config.toml
n_layer = 15
d_model = 224
n_head = 4
n_kv_head = 2
head_dim = 64
d_mlp = 896
vocab_size = 4096
activation = "swiglu"
norm = "rmsnorm"
norm_place = "pre"
norm_eps = 1e-06
positions = "rope"
rope_base = 5620.0
rope_fraction = 1.0
qk_norm = true
attn_scale = 0.125
bias = "all"
tie_embeddings = false
parallel_block = false
init = "trunc"
init_std_qkv = 0.0303
init_std_o = 0.00518
init_std_up = 0.0303
init_std_down = 0.00277
optimizer = "soap_variant"
lr = 0.00598
lr_mult_qkv = 0.5
beta1 = 0.95
beta2 = 0.99
lr_head = 0.0081
warmup_steps = 38
schedule = "wsd"
decay_fraction = 0.672
decay_shape = "pow"
final_lr_fraction = 0.1
batch_tokens = 65536
seq_len = 512
doc_mask = true
train_tokens = 199000000
steps = 3037
dataset = "wikipedia_en"
Each number is 128 + 24 x the weight over its row's rms, rounded and kept within 0 to 255. Layers, rows and columns count from 0. The size above them is the row's rms in percent of the matrix's.

# layer 3 MLP up, 896x224, rms 0.0926, rows 695-734, columns 112-167
size [115  84  90 101 101  82  91  94  92 104 115  98 103 104  86 121 124 108 102 112  99  90 125  77  89  91 121 102  81  92  85 118 102  91  89  80  95  81 109  85]
[[121 125 138 150 115 146 149  65 123 126  97  82 113 131 146 117 150 144  94 142 120 169 160 157  79 153 125 124 116 147 127 114 122 111 144 153 193 113 143 163 113 116 120 142 114 106 104 126 133 120 120 128 117 125 116 114]
 [183 101 158 127 179 119  99 135 112  89 151 146  79 142 159 114 147 103 138 126 139 133 119 111 138 131 112  90 154 132 144 175 159 108 163 128 154 100 119 103 104 106  86 115 129 150 125 134 126 167 136 131 110 157 104 147]
 [177 148 106 147  97 113 138 126  63 108 138 106 139 117  99 145 102 105 170 169  87 138 141 129 128 130 129 132  95  97 165 117 151 113 141 106 115 111 128 171 116 164 139 121 122 144 136 117 112 189 106 171 112  71 165 128]
 [123 115 119 155 136 101 135 133  86 107 128 142 143 150 101 100 119 151 151  68 116 167 156  80 100 134 137  82 137 136 169 105 148 142 125 122 117 145 157 125 100 134 154 124 104 139 127 109 169 146 141  85 154 152 111 103]
 [130 136 141 117 159 119 135 151 154 174 135 113 167  82 130 127 131 138 120 116 119 143 103 144 169 149 111 158 104 119  88 134 154 142 136  96 138 104 121 112 129 158 137 137 162 142 157 113  77 184 165 114 148 119  93  91]
 [134 124 118 121 165 164 111 163 161 124 139 108 118 121 129 115 108 110 128 175 108 103 100 124 168 179 162 141 131 158 131 123 155 129  94 131 116 125 127 117 135 109 138 161 100  98 123 143  94  83 101 109 125 138  98 144]
 [119 153 119 130 160 109 123 116 125 128  73  65 134 123 119 105 148 141 115 154 184 134 149 141 148 156 127 118  87  80 148 117 120  99 131 104 125 160 152 120 142 161  96 140 136 152  74 164 133 101 116 142 117 105 148  81]
 [ 81 162 107 107 146 130 136 125 153  71 128 120 120 127 112 144 139 100  63 152 149 114 134 116 128 167 124 160 119 125 121  79 148 106 164 132 122 187 135 170 114 128 158 121  87 120 148 112 147 147 107 132 128 101 127 100]
 [124 167 143 113 153 131 123 113 141  99 144 108 122 136 100 126  84 130 110 102 126  99 127 144 135 121 116 102 123  99 188 143  97 118 117  97 164 112 136 120 133 121 126 146 129 136 117 122 128 148 125 133 173 121 102 118]
 [141 113  94 143 132 120 155 153  93 101 118 137 121 124 136 117 145 135 142 163  79 119 140 116 158 118  89 112 102 119 103 130 104 112 136 155 133 101 139 111  74 143 129 100 113 128 112 130 134 127 135 125  87 139 169  90]
 [126 131 188 118 130 147 118  88 140 132 126 103  96 149 131 164 134 163 130 140 141 171 122 127 194  94 102 144 120 103 145 107 111 189 132 151 143 115 137  69 143 122 123 132 127 136  92 150 146  85 109 129 141 162 147 145]
 [145 164 141  98 138 114 110 113 120 140 134 107 159 140 117 131 120 172 146 127 152 107 137 151 141  86 160 132 129  94 120 139 145 132 148 141 175 139 109 131 123 116 126 146 119 129 140 140 142 114 190 130 161  91 139 139]
 [143 101 135  97 151 113 134  92 153  82 111  90 117 106 143 161 180 111  77  87 149 130 140 133 143 120 103 133 132 119  96 101  98 111 123 143 162 142 138  89 115  56 122 132  88 115  95 106 107 141 119 185 144  71 150 158]
 [111 109 136 118 121 120 121 103 108 108 167 135 137 111  90 135 146 144 131 140 131 151 169 122 114 106 168 147 137 102 122 135 138 147 127 112  83 118 101  99 119 187 100 128 120 162 132  86 120 144 196 130 145 148 130 136]
 [128 149 156 125 140 141 166 174 130 174 136 132 140  78 101 142 111 108  95 127 144 105 116 102 121 115 171 152 124 120 144 138 165 162 159  97 106 137 123 108 154 174 134 128 162 125 121 129  84 143 144 129 156 128 129 136]
 [112 131 122 113 178 116 125  84 140 141 158 111 130 157 119 119 107 160 120 157 118 114  80 117  77 124 146 116 154 119 151 105 124 109 172  87 127 101 159 147 122 130 120 124 129 117 157 158 136 147 154 130 125  92 105 108]
 [142 151 131 159 127 121 156 155 113 167 169 107 147 133 153 164 147 166 120 149 142 101 127 124 109 161 123 150 103 121  95 105 131 138 119 148 105 112 186 143 101 155 125 131 107 164  82 118 149 113 104 120 139 154 148  76]
 [148 128 140 110 174 126 122 115 132 100 149 148 118 146 149 160 118 127  97  69 177 140 136  83 116 149 128 139 127 169 157 128 141 127 167 112 104 124 103 126 109 134 112 152 124  95 155  93 104 119 143 135  82 121 165 135]
 [ 87 114 116 151 133  88 152 126 138 136 132 136 117 106 144 121 136 155 164  88  95 116 129 124 127  87  75 165 138 137 143 106 111 112  95 113 127 120 162  94 167 118 121 111 111 141 141 163 143 136 120  91 169 141 132 135]
 [133 147 119 157 159 144 156 156 135 130 134 193 123 128 159 154  83 103 126 145  99  82 107 177 107 180 165 160 112 160 114 147 112 129  90 110 119 125 135 139 154 108 118  85 106 139 114 118 144 138  95 140  92 114 178 140]
 [147 152  78  71 150 140 141  97 118 102 132 172 124 160 164 174 143 131 106 115 127 116 158 155  93 133 115  98 149 120 119 145 157 121 132 110 119 119 150 111  85 106 106 141  74 118 102 134 120 102 131 156 131 136 132 136]
 [120 143 131  81 114 147 109 149 122 156  87  91  77 139 151 126 122 133 123 137 151 126 100 101 130 168 133 127 149 118 115 122 118  82 143 137 136 111 110 105  80 137 139 131 147 138 126 118 180 154 109 120 111 141 123  98]
 [120 168 132 106 122 140 127 146 111 134 167 174 117 136 157 147 125 163 134 141 123 128 129 169 150 108 130 115 163 141 123 100 127 144 134 176 126 105 128 138 121  78 105 114 133  92 122 141 134 121 146 100 110 102 136 140]
 [121 142 125  96 150 153 155 147 124 114 145 121 131 163  97 158 147 119 143 158 141  88 109 162 119 148 122 138 137 119 150 160 126 127  72 151 122 104 167 102 134 129 156 110 152 144 118 125 127 138 130 149 153 119 117 149]
 [147 154  83 165 162 139 135 128 109 122 112 163 155 193  92 110 117  84 127 154 153 143 161 135 155 154 111 153  94 156 154 149  89 107 113 179 148 105 136 132 133 164 136 131 119 135 103 147 148 122 141 108 122 134  83 119]
 [128 134 105 115 130 157  97 100 127 109 138 126 106 139 116  99  99 112 174 114 100 160  78  83 150 129 127 165 132 112 152 122 141 103 141 130 160 111 160 133 124 149  85 152  83 119 107  99 135 134 144 180 149 126 139 121]
 [184 119 142 155 173 133 131 121 113 134 118 154 122 148  98 170 136  81 113 131 147 109 114 138 123 104  97  77 130 124 112 146 123 164 108 144 133 115 142 131  87 127 110 128  96 128 147 185 123  83 119 141 145 118 144 167]
 [152 100 119 132 119 185 152 140  91 152 141 130  87 117 115 135 113 157 135 136 109  86 115 124  87 135  75 109 154 155 155 130 121 130 124 126 126 145 153  95  72 133 126 123 126 132 131 110 140 147 174 136  61  91 140 100]
 [125 144  94 170 123 127 130 147 119 172  96 149 131 101 150 132 100 108 149 128 133 114 117 111 125 150 124  95 133 151 124 108 125  85 153  99 104 166 161 145 125 161 124 100 128 151 168 113 135 147 115 137 153 111 128  93]
 [136 149 167  86 113 139 112 144 128 109 142 143  69 120 133  80 130 100 184 110 151  88 136 115 100 140 121 123 103 118 111 112 136 139 132 123 166 125 155 111 114 107 126 146 123 115 118 107 123 160 139 140 129  69 175 123]
 [ 91  85 139 120 153 122 143 105  95 137 148  88 135  86 142  98 124 120 100 108 137 135 147 104 156  97 161  98 124  83  91 142 109 131 130 118 138  99 144 140 127 102 126 153 101 169  86 105 139 118 125 101 143 123 176 100]
 [141 106 152 133 118 130 158 127 166 103 156 138 117 132  94 124  95 151  94 123 124 153 144 138 146 160 121 174 150 115  95 204 145 144 147  96 113  96 127 146 116 144  93 157 145  84 133 115 111  66 179 125 143 103 150 140]
 [124 127 123 109 117 134 133 157  94 162 128 130 108 118 124 169 103  86 119 113 119 114 138  96 128 117 106  76 101 127 177 106 144 131 131 112 140 170 112 126 139 117 128 140 136 114 104 109 118  91 123 137 133 117 119 113]
 [144 142 102 103 109 122  83 110 137 122 145 100 101 114 134 137 127 120 135 126 149  68 129 118 118 126 125 127 124  78 114 121 115 135 117 166 124 128 155 101 150 135 129  86 108  64 120 114 147 127 129 122 100 166 148 116]
 [115  75  95 127 143 148 108 144 141 106 158 125 116 109 178 110 167  92 131 157 115 110  94 131 116  90 109 117 151 147 133 138 143 135 147 149 143 147 122 123 115 103 122 146 135 124 150 168  76 172 149  99 120 142 131 155]
 [ 97 164 109 150  95 138 127 118 109 116 115 134 140 153 138 160 126 109 123 133  92  99 144  81  98 105 140 146 135 132  83 105  96 113 106 169 162 153 149 106 157 125 159 125  92 158 144 111 109  97  99 129  94 123 141 150]
 [120 117 147  92 118 182 125 160 123  96 171 117 131 132 139 117 124  78 147 157 158 152 131 111 126 185 114 111 156 121 168 104 125 184 122 182 132 106 155 142 173 161 104 109 116 151 125 109 134 103 127 131 162 142 116 116]
 [103 160  78 120 144 135 149 144  75 165 146 115 137 120 159  75 164  79  96 136 127 121 130  98 150 123 138 147 123 135 106 165 148 136 126  86 105 122 144 149 152 132 135 124 117 180 116 145 170 129 120 132 147 107 139 124]
 [ 93 118 169 116 143  95 127 151 178 179 129 113  90 143 129 109 131 115 115 108  99 137  95 140 146 110 145 132 148 121 110 150 162 138 114 151 157 134 153  95  95 103 105 150 130 132 111 132 106  65 150 128 162 141 107 142]
 [101  92 146  88 190 124 150 102 134  90 128 121 158 142 137 138 108 127 116 133 144 130 135 137 151 105 121 147 142 118 160 173 183 119 106 155 110  96 117 142  97  88 158 103 109 136 144 162 110 128 136 124  96 160 111 155]]
# layer 3 MLP down (transposed), 896x224, rms 0.0836, rows 695-734, columns 112-167
size [108  90  94 102 101  86  95  95  89 102 115  98  99 101  92 106 105 104 100 106 103  91 123  87  93  97 113 106  88  99  93 117  95  92  91  86 100  89 112  93]
[[127 120 104  99 135 129 106  88 165 132 107 163  87 146  94 131 130 119 123 132 119 119 128 176 105 134 169 143  75  97 155 158 115  80 157 129 153  93 172 169 147 120 126 111 134 130 122 119 128 135 182 182 111 136 118 126]
 [145 129 141  96 122  91 135 149 135 107 134 148 101 108 158 112  74 130 185 138 124 148 126  99 148 119  99 112 117 144  65 141 149  95 147 118  87 139 134 130 133 124 145 124 106 108 131  99 155 165 151  77 106 151 129  98]
 [128 128 132 125 133 158 111 138 109 152 153  67 149 191 105 126  64 137 131 181 159  81 116 128 133 115 204  98 131 109 161 118 137 125 130 155 142 135 104 145 123 164 118 118 102 147 140 114 127 154 107 135 152  88 118  97]
 [151 114 103 129 152 152 146 155  85 112 144 122 130 171 109 145  66 130 130  98 123 130 171  94 150 177 127 122 149 127 133 145 144 159 140  85 119 126 145 158 161 118 144 129 129 138 134 140 161 149 136 158 135 125 129 125]
 [115 134 157 157 165 136  84 167 152 158 101 108 142  86 156 133 145 152 158 152 148 121 109 157 153 130 154 182 116 155 105 105 128  68 123  68 134  79 152 115 140 139  93 100 129 122 136 162 119 154  90 124 112 143 120 118]
 [133 130 162 141 135 148 113  92 154 121 127 120  71 125 202 144 152 108 137 150 136  81 166 116 123 147 136 129 113 156 149 142 164 110  86 119 150 132 125 124 164 115 177 116 116 104 153 120 112 113 114 102 149 104  89 111]
 [121 145 153 115 139 122 124 105  80 111  87  88 162 123 126 168 166 132 104 170 128 124 134 142 142 167 137 117 135 117 176  74 127 105 113 144  94 131 116 136 105 130 137 113 149 163 146 140 127 158 111 140 132 156 128 132]
 [126 123 135 131  83 132  75 151 117 113 110 137 147 143 158 162 137  77  88 147 124 121 131 118 135 124 140 155 137 166 165 130 111  95  83  68 168 127 111 160 115 101 113 138 126 110 106  95 123 141 139 123 136  92 109  92]
 [127 140 107  98 116 152  51 119 120  73 124 125 129 141 151 137 129 171 134 115 133  93  91 137 122 118 109 132  96 147 142 116 137 148 156 155 116 114 127 111 163 117  83 123 179 114 157 141 133 142 124  81 131 116 139 132]
 [172 127  95 121 124 157 115 138 107 111  91 114 130 148 139 169 130 124 136 148 146  72 171 102 135 141 108 141 134 120  93 147 149 107 128 113  89 128 191 166 108  95 138 106 131 144  90  80 133 124 125 142 127 114  97 123]
 [105 134 163 126 114 147 111 131 160  95 114  83 156 173 150 143 155 154 174 173  97 139  95 131 121 128  99 131 120 127 155 111 120 161 131 138 121 161 110 106 127 116 156 151 138 120 153 162 158  87 152 133 148 127 173 141]
 [115 126 125 118  71 164 105 107  90 162 169 117  86  89 110 147 111 134 124 162 156 125 124 122 148 147  79 122 141  86  76 140 122 139 119 117 105 141 131  90 152 110  94 143 105 154 117 115  80 130 137  96 137 112 139 163]
 [146 130 118 135 100 136 125  70 122  95 137 106 139 110 156 116 120 157  91  90 147  99 125 173 124 161 138 144 190 158 114 156 170 137 189 124 177 166 137  99 154 102 153 141 100 123 133 109 125 149 141 149 148 168 119 120]
 [128  98 118 169  75 151 104 124 150 113 172 147 122 128 165 105 102 152 107 131 102 140 140 127  91 125 108 134 103 116 139 127 120  98 112 139 107 127 103 129 128 130 155 130 183 123 155 128 142 149 171 108 172 147  95 115]
 [ 91 160 163 133 135 141 149 110 150 153 130 176 118 131 141 145 145 134 111 103 170 133 145 122 107 113 142 104 144 139 137 164 139 141 129 105 126 188 127 111 142 111 117 141 152 115 156  99 103  69 136 130 147 148 107 105]
 [ 97 126 101 109 189  77 106  67 121 140 137 151 111 128 108 134 131 156 124 139 112 118 121  95  81  98 128  88 113 136 115 134 117  94 142  94 146 104 149 115 104 126 149  96 127 110 141  80 135 145 167 131 118 157 114 115]
 [150  94 114 119 118  86 125 147  67 123 133 140 195 189 131 158 132 109 129 134 126 137 112 128 123 160 201 114 148 123 142 146 120 155 153 140 131 130 170 151 154 150  92 123 134 172 133 141 128 161 108 106 152 139 123 148]
 [111 116 128 135 174  90  85 116 119 124 135 158 116 125 117 124 147 122 127  92 120  93 141 158  80 157 110 147 111 129 155 120 109 127 187 148 103  86 101 122  83 154 156 125 135 117 140 123 100  94 124 146  93 123 139 109]
 [135 110 121 122  98  84 165 152 120 126 115 132 115 109 151 113 108 149 131 131 134  98 151 117  67  85  70 106 117 124 130 116 122 119 130 118 110 120 134 108 145 114 112 112 122 112 126 125 151  96 118  87 149 110 155 108]
 [135  99 124 143 123 182 161 125 120 146 100 198 127 101 144 139 130 134 107 122 155 101 154 168 103 182 149 101 119 139 104 138 131 129 124 126 133 150 132 139 144 109 142 126 138 117 123  84 143 106 117 157 141 118 179 139]
 [123 149 139 139 157 150 169 112 143  93 135 144 148 114 154 164 119 115 141 139 104 115 146  95 139 149 130 128 180  94 115 164 146 140 185 109 166  82 177 123  96 135 154 170 105 141 114 108 114 119 150 151 151 125 133 120]
 [133 132  90 125 141 136 139 153 143 143 118 113  74 143 123 154 122  96 142  90 123  96  90 132  99 182 117 109 126 117 103 103 122 147 101 117 154 118 133 100  61 138 114 129 104 109 147 143 146 133 112 101  96 139 109 120]
 [ 61 156 156 125 132 140 150 115  90 143 134 142 133 108 113 167 139 120  92  96 101 115 124 140 155 108 102 127 140 126 106 137 154 145 124 124 118 133 114 106 116 130 149  98 135 137 143 146 165 145 122 109 123  88  99 127]
 [115 130  64 125 172 141 160 147 154  79 126  96  97 131 103 159 109 119 136 153 121 100 108 154 133 126 142  85 122 112 147 101 111 105 158 168 119 141  98 126  63 170 149 117 121 136 122 141 122  75 135 108  97 153 149 116]
 [117 134  64 137 163 146 104 154  77 125 106 153 146 167 125 118  95  98 142 149 129  70 159 123 141 158 132 121 116 137 152 168  84 163 144 115 145 105 109 120 146 100  70 154 133 143 136  97 160 159 149 139 117  95 113 125]
 [104 128 109 139 105 128  87 124 108 153 132 148 152 101 123 125 103 119 137 112 137 111 140 125 103 149 108 137  97 155 124 138 130 114 174 136 157 127 115 157 145 119 157 149 124 132 149  83 172 110 111 145 154 154 100 143]
 [148 165 116 149 101 141 127 104 145 113 122 137 130 111 104 157 107  68 104 155 156 128 108 150 110 102 119  97 133 152 122 128 155  89 154 135 144 152 154 162 134 126  99 133 119 128 161 143 111 122 111  79 144 105 140 134]
 [175 101 122 117 132 160 156 157 101 111 126 114 127 153 145 122 131 104 122 118 121  98 108 165 117 102 147 101 130  96 145 158 133  75  96 117 102 134 119 127 109 123 182 113 141 102 119 123 132 121 129  92  83 142  92 135]
 [108 167  93 138  78 110 136 127 127 142 117 146 131  90 135 122 116 110 107 146 175 138 123 121  88 118 144 138 125  87 106 106  92  91 120 122 136 140 112 122 129 154 124 126 114 143 181 131 123 115 105  82 150 134 104 105]
 [ 92 171 129 136 117 106 136 138 125 149 132 108 165 116 113 114  94 147  80 146 124 107 128 118 155 100 163 123 134  88  88 142 106 153 155 104 132 118 140 151 118 113 152 150 146 103 125 125 112 119 136 112 101 118 120 190]
 [152 142 153 123 148 112  89 134 136 120 159 134  93 111 152 113 123 126  92  97 126 104 156 117  96 163 131 147 134 117 117 131 100 100 155 137 103 103 139  95 120 132 117 147  99 156 160 120 123 135 181  75 119  95 132 101]
 [132 145 136 134 171 116 159 127  88 139 107 125 124 158 114 127 156 171 163 103 133 124 152 148 113 160 161 119 138 130  90 157 116 152 135 115 137 159 132 151 119 107 119 155 139 114 125 130 111 101 168  98  88 106 146 139]
 [146 123 152 122 123 101 145 151 106 135 136 115  96 132 159 163 156  65 106 141 143 119 164  58 161 115  87  77 127 126  94 147 136 121  95 120 126 134 124 111 107 117  93 128 132 143 102 144 124 162 131 108 152 135 112 171]
 [162 153 160 100 110 200 161 150 118 119  91 134 140 109 118  95  99 112 133 133 150 170 115 110 114 116 135 149 124 114 122 141 158 147 123 116 112 112 137 116  79 138 141  94 173 136 150 114 137  85 126 161 165 116  98 110]
 [ 77 110 143 115 110 125  98 140 109 211 106 125 133 155 135 103 125 156 140 134 163  90 155  95 142 107 105 146 110 146  98 150 130 113 121 125 137 166 139 149 102 107 115 120 176  77 181 111 129  95 122  99 160 113  72 122]
 [154 170 126 129 123 137 121 100  83 110 172 108 161 165 148 181 165 147 118 136  92 139 126 155  99 128 140 121 132 104 109 145  92 172 123 109 122 146 112  88 136 132 193 148 104 153 102 139 128 123 135 134  90 131  97 151]
 [ 75 127  98  97 124 151 134 128 148 130 162 131 116 120 135 115 139 110 169 148 182 142  72  94 102 148 116 144 116 146 151 100 137 102 131 163 143  95 172 149  79 181  84 156 117 117 168 116 153 121  72 114 123 155 142 143]
 [143 111 121 136 109 135 152 121 129  74 130 146  82 170 138 120 135 128 126 104 116 108 117 110 126  85 114 156 126 117 102 131 134 116 139 117 123 175 116 149  94 114 148 102 136 101 165  71  92 153 141 137 158 175 158  78]
 [ 88 157 125 109  96  79  95 126 158 129 177 142 103 111 139 137 145  94 124 129 118 140 140 122 159 141 137 161 147  80 130 164 168 163 145 153 134 151 161  72 108  66  89 109 131 129 147 140 102 103 128 137 115 154 154 189]
 [137 156  86  99 142 122 148 124 127  96 151  94 185 158 115 142 103  98 181 118 139 135 125 110 147 131 123 148  86 121  77 113 157 125 145 149  84 121 136 138 145  98 135 128 156 128 130 132  99  99 152 129 106 152 161 105]]
# layer 3 MLP gate, 896x224, rms 0.0932, rows 696-735, columns 112-167
size [ 89  89 101 104  82  89  87  86 105 119  86  96 106  91 115 123 111 102 108  96  88 130  78  85  88 117  98  84  88  87 127 107  90  84  79  91  80 112  86 100]
[[105 119 111 130 142 144 164 134 180  92 112  93 158 101 127 116 157 119 135 168 107 156 112 131 135 121 139 163 152  64 113 128 142 154 127 108  95 150 136 160 160 129 129 112 122 109 124 129 102  96 174 128 191 116 158 113]
 [110 123 115 163 127 116 126 137 124 153 137 120 117  82 118 126 151  85 103 112 155 153 113 141  84 118 168 159 158 139 137 103 145 134 131 116 114 111 137 154 112 149 129 133 132 161 180 108  94 137 154 181 104  85 173 140]
 [152 110  91  94 191 143 165 154 135 148 135  97 150  78 123 163 117 144 148 143 119  74 102 164 106 144 140 171 126 133  89 143 134 141 110 113  94 127 145 143 100 159  94 142 176 138 118  79  98 139 123  98  96 109 125 152]
 [113 145 145  98 181 119 130 119 146 183 117 115 135 105 132 117  79 146 106 138 124 146 107 142 159 112 118 144  97 127  99 136 135 117 130 133 144  87 115 118 125 140 113  81 121 117 141 113 106 122 168 151 131 107 120  79]
 [ 89 130 127 114 143 133  95 114 120 132 114 119 130 117 115 159 106 145  80 115 104 119 111 148 170 104 147 114 134 175 144 134 132 118 128 159  76 129 156 132 138  95 148 180 161  87 115 139 129 119 137 114 136 129 130 132]
 [107 147 110 162 151 105 104 144 144 124  82 116 144 139 119 113  99 140  99 134 129 147 108 143 126 159 146 133 112 120 106 131 107  79 134 120  81 135 141 136 115 128  96 161 130 159  89 168 143 149 116 150 108 140 156  48]
 [139 123 139 183 137 140 104  88 131 145 146 160 136 120 132  77 127 106 144 114 120 124 115 209  95 121 101 111 150 113 120 166 120 142 117 134 146 128 105 106 126 136  72 134 141 124  96 153 111  77 167 121 131 121 119 130]
 [117 140 101 126 118 126 160 136 128  99 133 140  95 120 129 150 118 106 151 115 152 131 140 116 174 123 110 137 100 150 118 127  81 163 122  97 161 141 172 158 119 132 124 174 119 148 121 183 162 123 157 145 105 120 158 132]
 [140 123  64 110 148 119 167 154  88 137 122 140 112 114 112 100 163  88 116 142  74 147 112 125 136 113 118 116 134 135 136 133 169 122 142 128 117 104 139 102 116 166 115 113 115 148 110 139 175 184 143  89 103  98 138 133]
 [108 108  83 175 125  97 135 155 118 122 133 154 149  89 127  93 126 129 139 118  95  84 173 120  70 131 144 124 138 137 119 129 139  78 123 124  91 129  97 174 102 131 135 122 135 125 111  95  97 196 105 132  83 119 102 127]
 [116 131 110 136 135 126 148  63 120 155 118 137 148 180  75 153 155 182 115 108 117 148 128 144 121 110 148 140 141 153 130 112 160 167 118 147 158 124 102 138 125 104  98 150  93 124 117 154 144  98 110 133 186 114 120 125]
 [ 80 100 124 140 128 138 108 146 146 158 140 118 137 108 126 125 131 100 147 170  76 136 107 134 161 114 132 149  96 124 145 124 103 114 105 111 116  98 147 131 140 134 166 160 112  95 114 142 115 151 122 166 132 108 142 105]
 [113 141 161 108 139 103 145 124 126 114 155 124 118 147  93 122 156 137 169 123 121 152 126 117 128  99 157  77 140 139 126  78 125 170  88 109 116 138 130 153 129 132  88 112  97  96 119 154 156 105 130 120 151 137 129 145]
 [ 87 112 128 116  84 142 110 115 127 140 138 158 128 154 116 107 162 151 157  87 150 101 126 160 139  86 125 141 118  88 101 135 138 153 151 141 155 127 156 140 154  86 133 104 131 115 145 117 124 155 106 127 126 173  93 126]
 [107 135 135 117 121 108 111 119 124 117 107 158 127 149 123  93 133 128 155 171 120 128 107 123 112 141 109 159 146 153 180 129 111 153 123  89 137 102 123 152  99 153 119 103  98 137 156 168 118 158 134 117  75 113 108 124]
 [155 120  96 110 143 108 110 118 141 107  68 142  91 110 156  71 119  99 136 115 155 128 121 133 161  71 109 117 125 110 131 154 139 141 165  89 155 118  93 106 128 112 128 126 146  86 122 135  87 156 163 134 144 111 109 138]
 [106 144 128 180 113 144 139 147 127 125 107 122  98  95  63 132 130 100 134 174 116 132 133 142 174 130 123  92 134 111 110 120 124 116 103 128 158 116 137 123 143 129 133  72 166 153  84 165 159 176 135 136 163 168  76 154]
 [ 70 131 161 139 152 138 124 127 114 113  86 125 121  86 139 113 142 126 187 123  78 132 106 103 161  97 123 166 142 136 134 123 139 126  99 121 123  88 135 132 106  98 128 126 123 110 118 155 132 138 148 135 155 123 140 154]
 [123 153 121 161 149 154 191 134 169 162 142 203 104 112 152 113 114  87 129 134  85  86  88 153 117 156 148 137 122 167 102 156 109 118 108 126 104 117  74 119  85 132 108  93 126 128 134 123 141 146  94 116 114 141 188 145]
 [144 124 137 181  91  87 114 120 137 158 147 125  75 108 101 123  90 128 147 140 113 128  73 139 173 145 189 139 111 108 145 109 137 108 146  95 133 128 106 149 105 154 169 135 128  92 137 120 101 116 107 101 104 141 150 143]
 [108 128 172 140 171 133 122 118 100 120  99 128 122 119 115 117 107 150  83 147 131 143 144 155 144 100 166 149 143 153 118 128 134 158 102  95 131 160 134 117 105 132 145 173 126 140 131 133  98 116 143 149 167  81 102 165]
 [125  94 125 142 139  84 137  91 117 104  80  92 127 134 103 133 123 109 133 128 111 120 140  92 129 158 120 150 115  94 151 155 153 117 116  97 168 150 108 110 145 161 135 164 104 158 122 129 113 128 126 176 151 172 135 123]
 [122  68  83 148 148 138 140 133 159 115 126 139 122 159 154 172  98 120  94 105 103 157 177 120 140 131 127  80 136 142 124  73 164 111  94 126 113 127 142 163 146 120 134 133 134 138 111 104 107 111  65 145 107 130 153 104]
 [169 161  89 164 138 139 148 138 136 115 136 138 164 136 135 103 152 140 158 151 147 128 128 126 123 145 133  88 124 155 151 165  95  68 147 128 105 152 176 146 140 124 174 139  85 101 154 127 120 139 149  69  97 138 152  91]
 [157 195 118 118 105 103 122 162  98 111 123 133 124 134 129 117 102 131 145 172 129 142  93 126 127 130 127 138 110 154 118 137 191 135 136 131 144 160 125 130 140 150 111 157 148 142 130 133 141 130 120 163 138 116  76 133]
 [122 164 157 190 104 153 105 124 103 131 118 181 144 114 123 153 102 119 188 105 100 141 149 146 144 126  74 104 121 151 143 122  95  94 140 122 161 113 135  99 121 138 143 148  80 119 103 142 176 126 126 142 127 123 118  88]
 [122 115 127 129 115 114 124 144 185 121 132  81 149  90 101 153 124 176 150 138 130 157 102 121 125 119 114 148 144 148 112  78 158 190 171 120 137  73 157 113 147 111 138 131 123 173 125 122  91 135 130  96 146 121 147 152]
 [141 144 111 128 145 156 170 141 116 161 124 108 119  85 165 117 153 119 103 131 120 124 105 143  93 107 121 117 127 129 131  97 136  86 162 106 100 136 160 121 120 140  81 157 130 146 100 155 149  88 135 146 107 123 168 127]
 [157 131 159 118 141 114 109 141  89 103 136 135 127  94  99  88 122 141 143 118 124 138 115  85 133 139 138 141 130 121 153 139 138 125 135 149 125 114 108 129 118 125  88 131 128 135 107 105 114 145 143 138  91  94 172 136]
 [153 163 151 135 119 127 103 136 123 136 116 121 102 103 129 149 121  99 115 142 127 117 117 132 150 180 137  77  78 136 133  96 119 119 121 128 158 104 145  96 154 102 135 110 124 122 142  89 137 108 131 126  97 168 138 139]
 [113 103 120 111 115 180 100 102  85 123 160 111  99  95 132 121  59  86 124 155 108 128 122  97 136 112  75 149 147 136 139 114 123 111 137 136  92  84 141 118 159 119 146  87 135 151 126 134 146 136 103 171 149 137 114  86]
 [115 127 140 191 157  97 104 148 135 115 122 121 122 158 118 114 120  66 120 121 156 150 185 122 102 115 119 138 131 135 135 119 126 109 116 156 112 110 157 150 139  88 111 114 169 163 100 129 129 140 120  97 137 105 150 132]
 [152 131 129 153 131  94  85 112 148  77 120 109 100 123 138 141 135 113 149 107  87 125  92  84 113 137 113 111 125 125 122 123 130  93 140 132 125 158 100  93 153 157 133 136 163  97 146 133 153  88 124 123 137 157 128 102]
 [135  84 126 129 145 124 123 154 144 145 103 152 137 125 117 106  97 126 136 131 110 124 128 151 141 163 113 149 105 118 177 140 164 122 115 126 127 130 159 113 177 183 111  68 147  91 135  96 160 139 124 169 125 174 107 126]
 [120 101 130 108 116  98 142 122 136 134 177 155 166 105 132 100 108 116 136 106 122 106 163 133 157 147 131 141 122 114 119 105 135 127 130 152  88 127 145 146 173 126 141 125 132 162 158 135 136 131 107 114 109 121 150 112]
 [180 183 122 149 138  77 111 100 150 125 143 123 112 147 166 139 166 146 107 111 141 101 145 184 129 104 144 123 110 133 123 122  85 126 138 115 123 131 128 132 104 128 150 129 131 123 137 169  92 124 135 124  80 113 130 150]
 [155 123 118 100  79  96 116 126 114 119 126 116  81 160 118 143 159 105  81 138 132 103 144  87 128 142 134 129 105 121 112 120 159 103 158 134 100 149 156  97  68 128 109 123 160 151 123 127 121 149 117 128 124 160 115 127]
 [128 132 107  95 135  98 119 126 100 168 108 112 134 127 140  95 129 131 144 107 119 100 145 124 137 147 118 152 134 166  78 104 126 113 168 143 178  92  89  95 133 133 159 108  84 123  91 147  96 145 101 149 111 113 124 132]
 [145  74 137 109 165 172 165 166 136 141  96 131 103 109 134 114 133 139 107 143 136 118  92 106  94 132  96 115 163 131 179 132 112 137 101 111 129 134 157 147 103 130 119 136 146 133  81 127 114 170 123 153 154 110 134 159]
 [127 142 144 105 119 114 112 161 130 126 145 162 137 120 108 103 115 166 116  97 154 106 106 141 163 112 109 157  98 130  89  83 139 158 142 143 160 153 108 132  91 113 102 133 133 137 142 147 155  86  68 125 138 143 146  96]]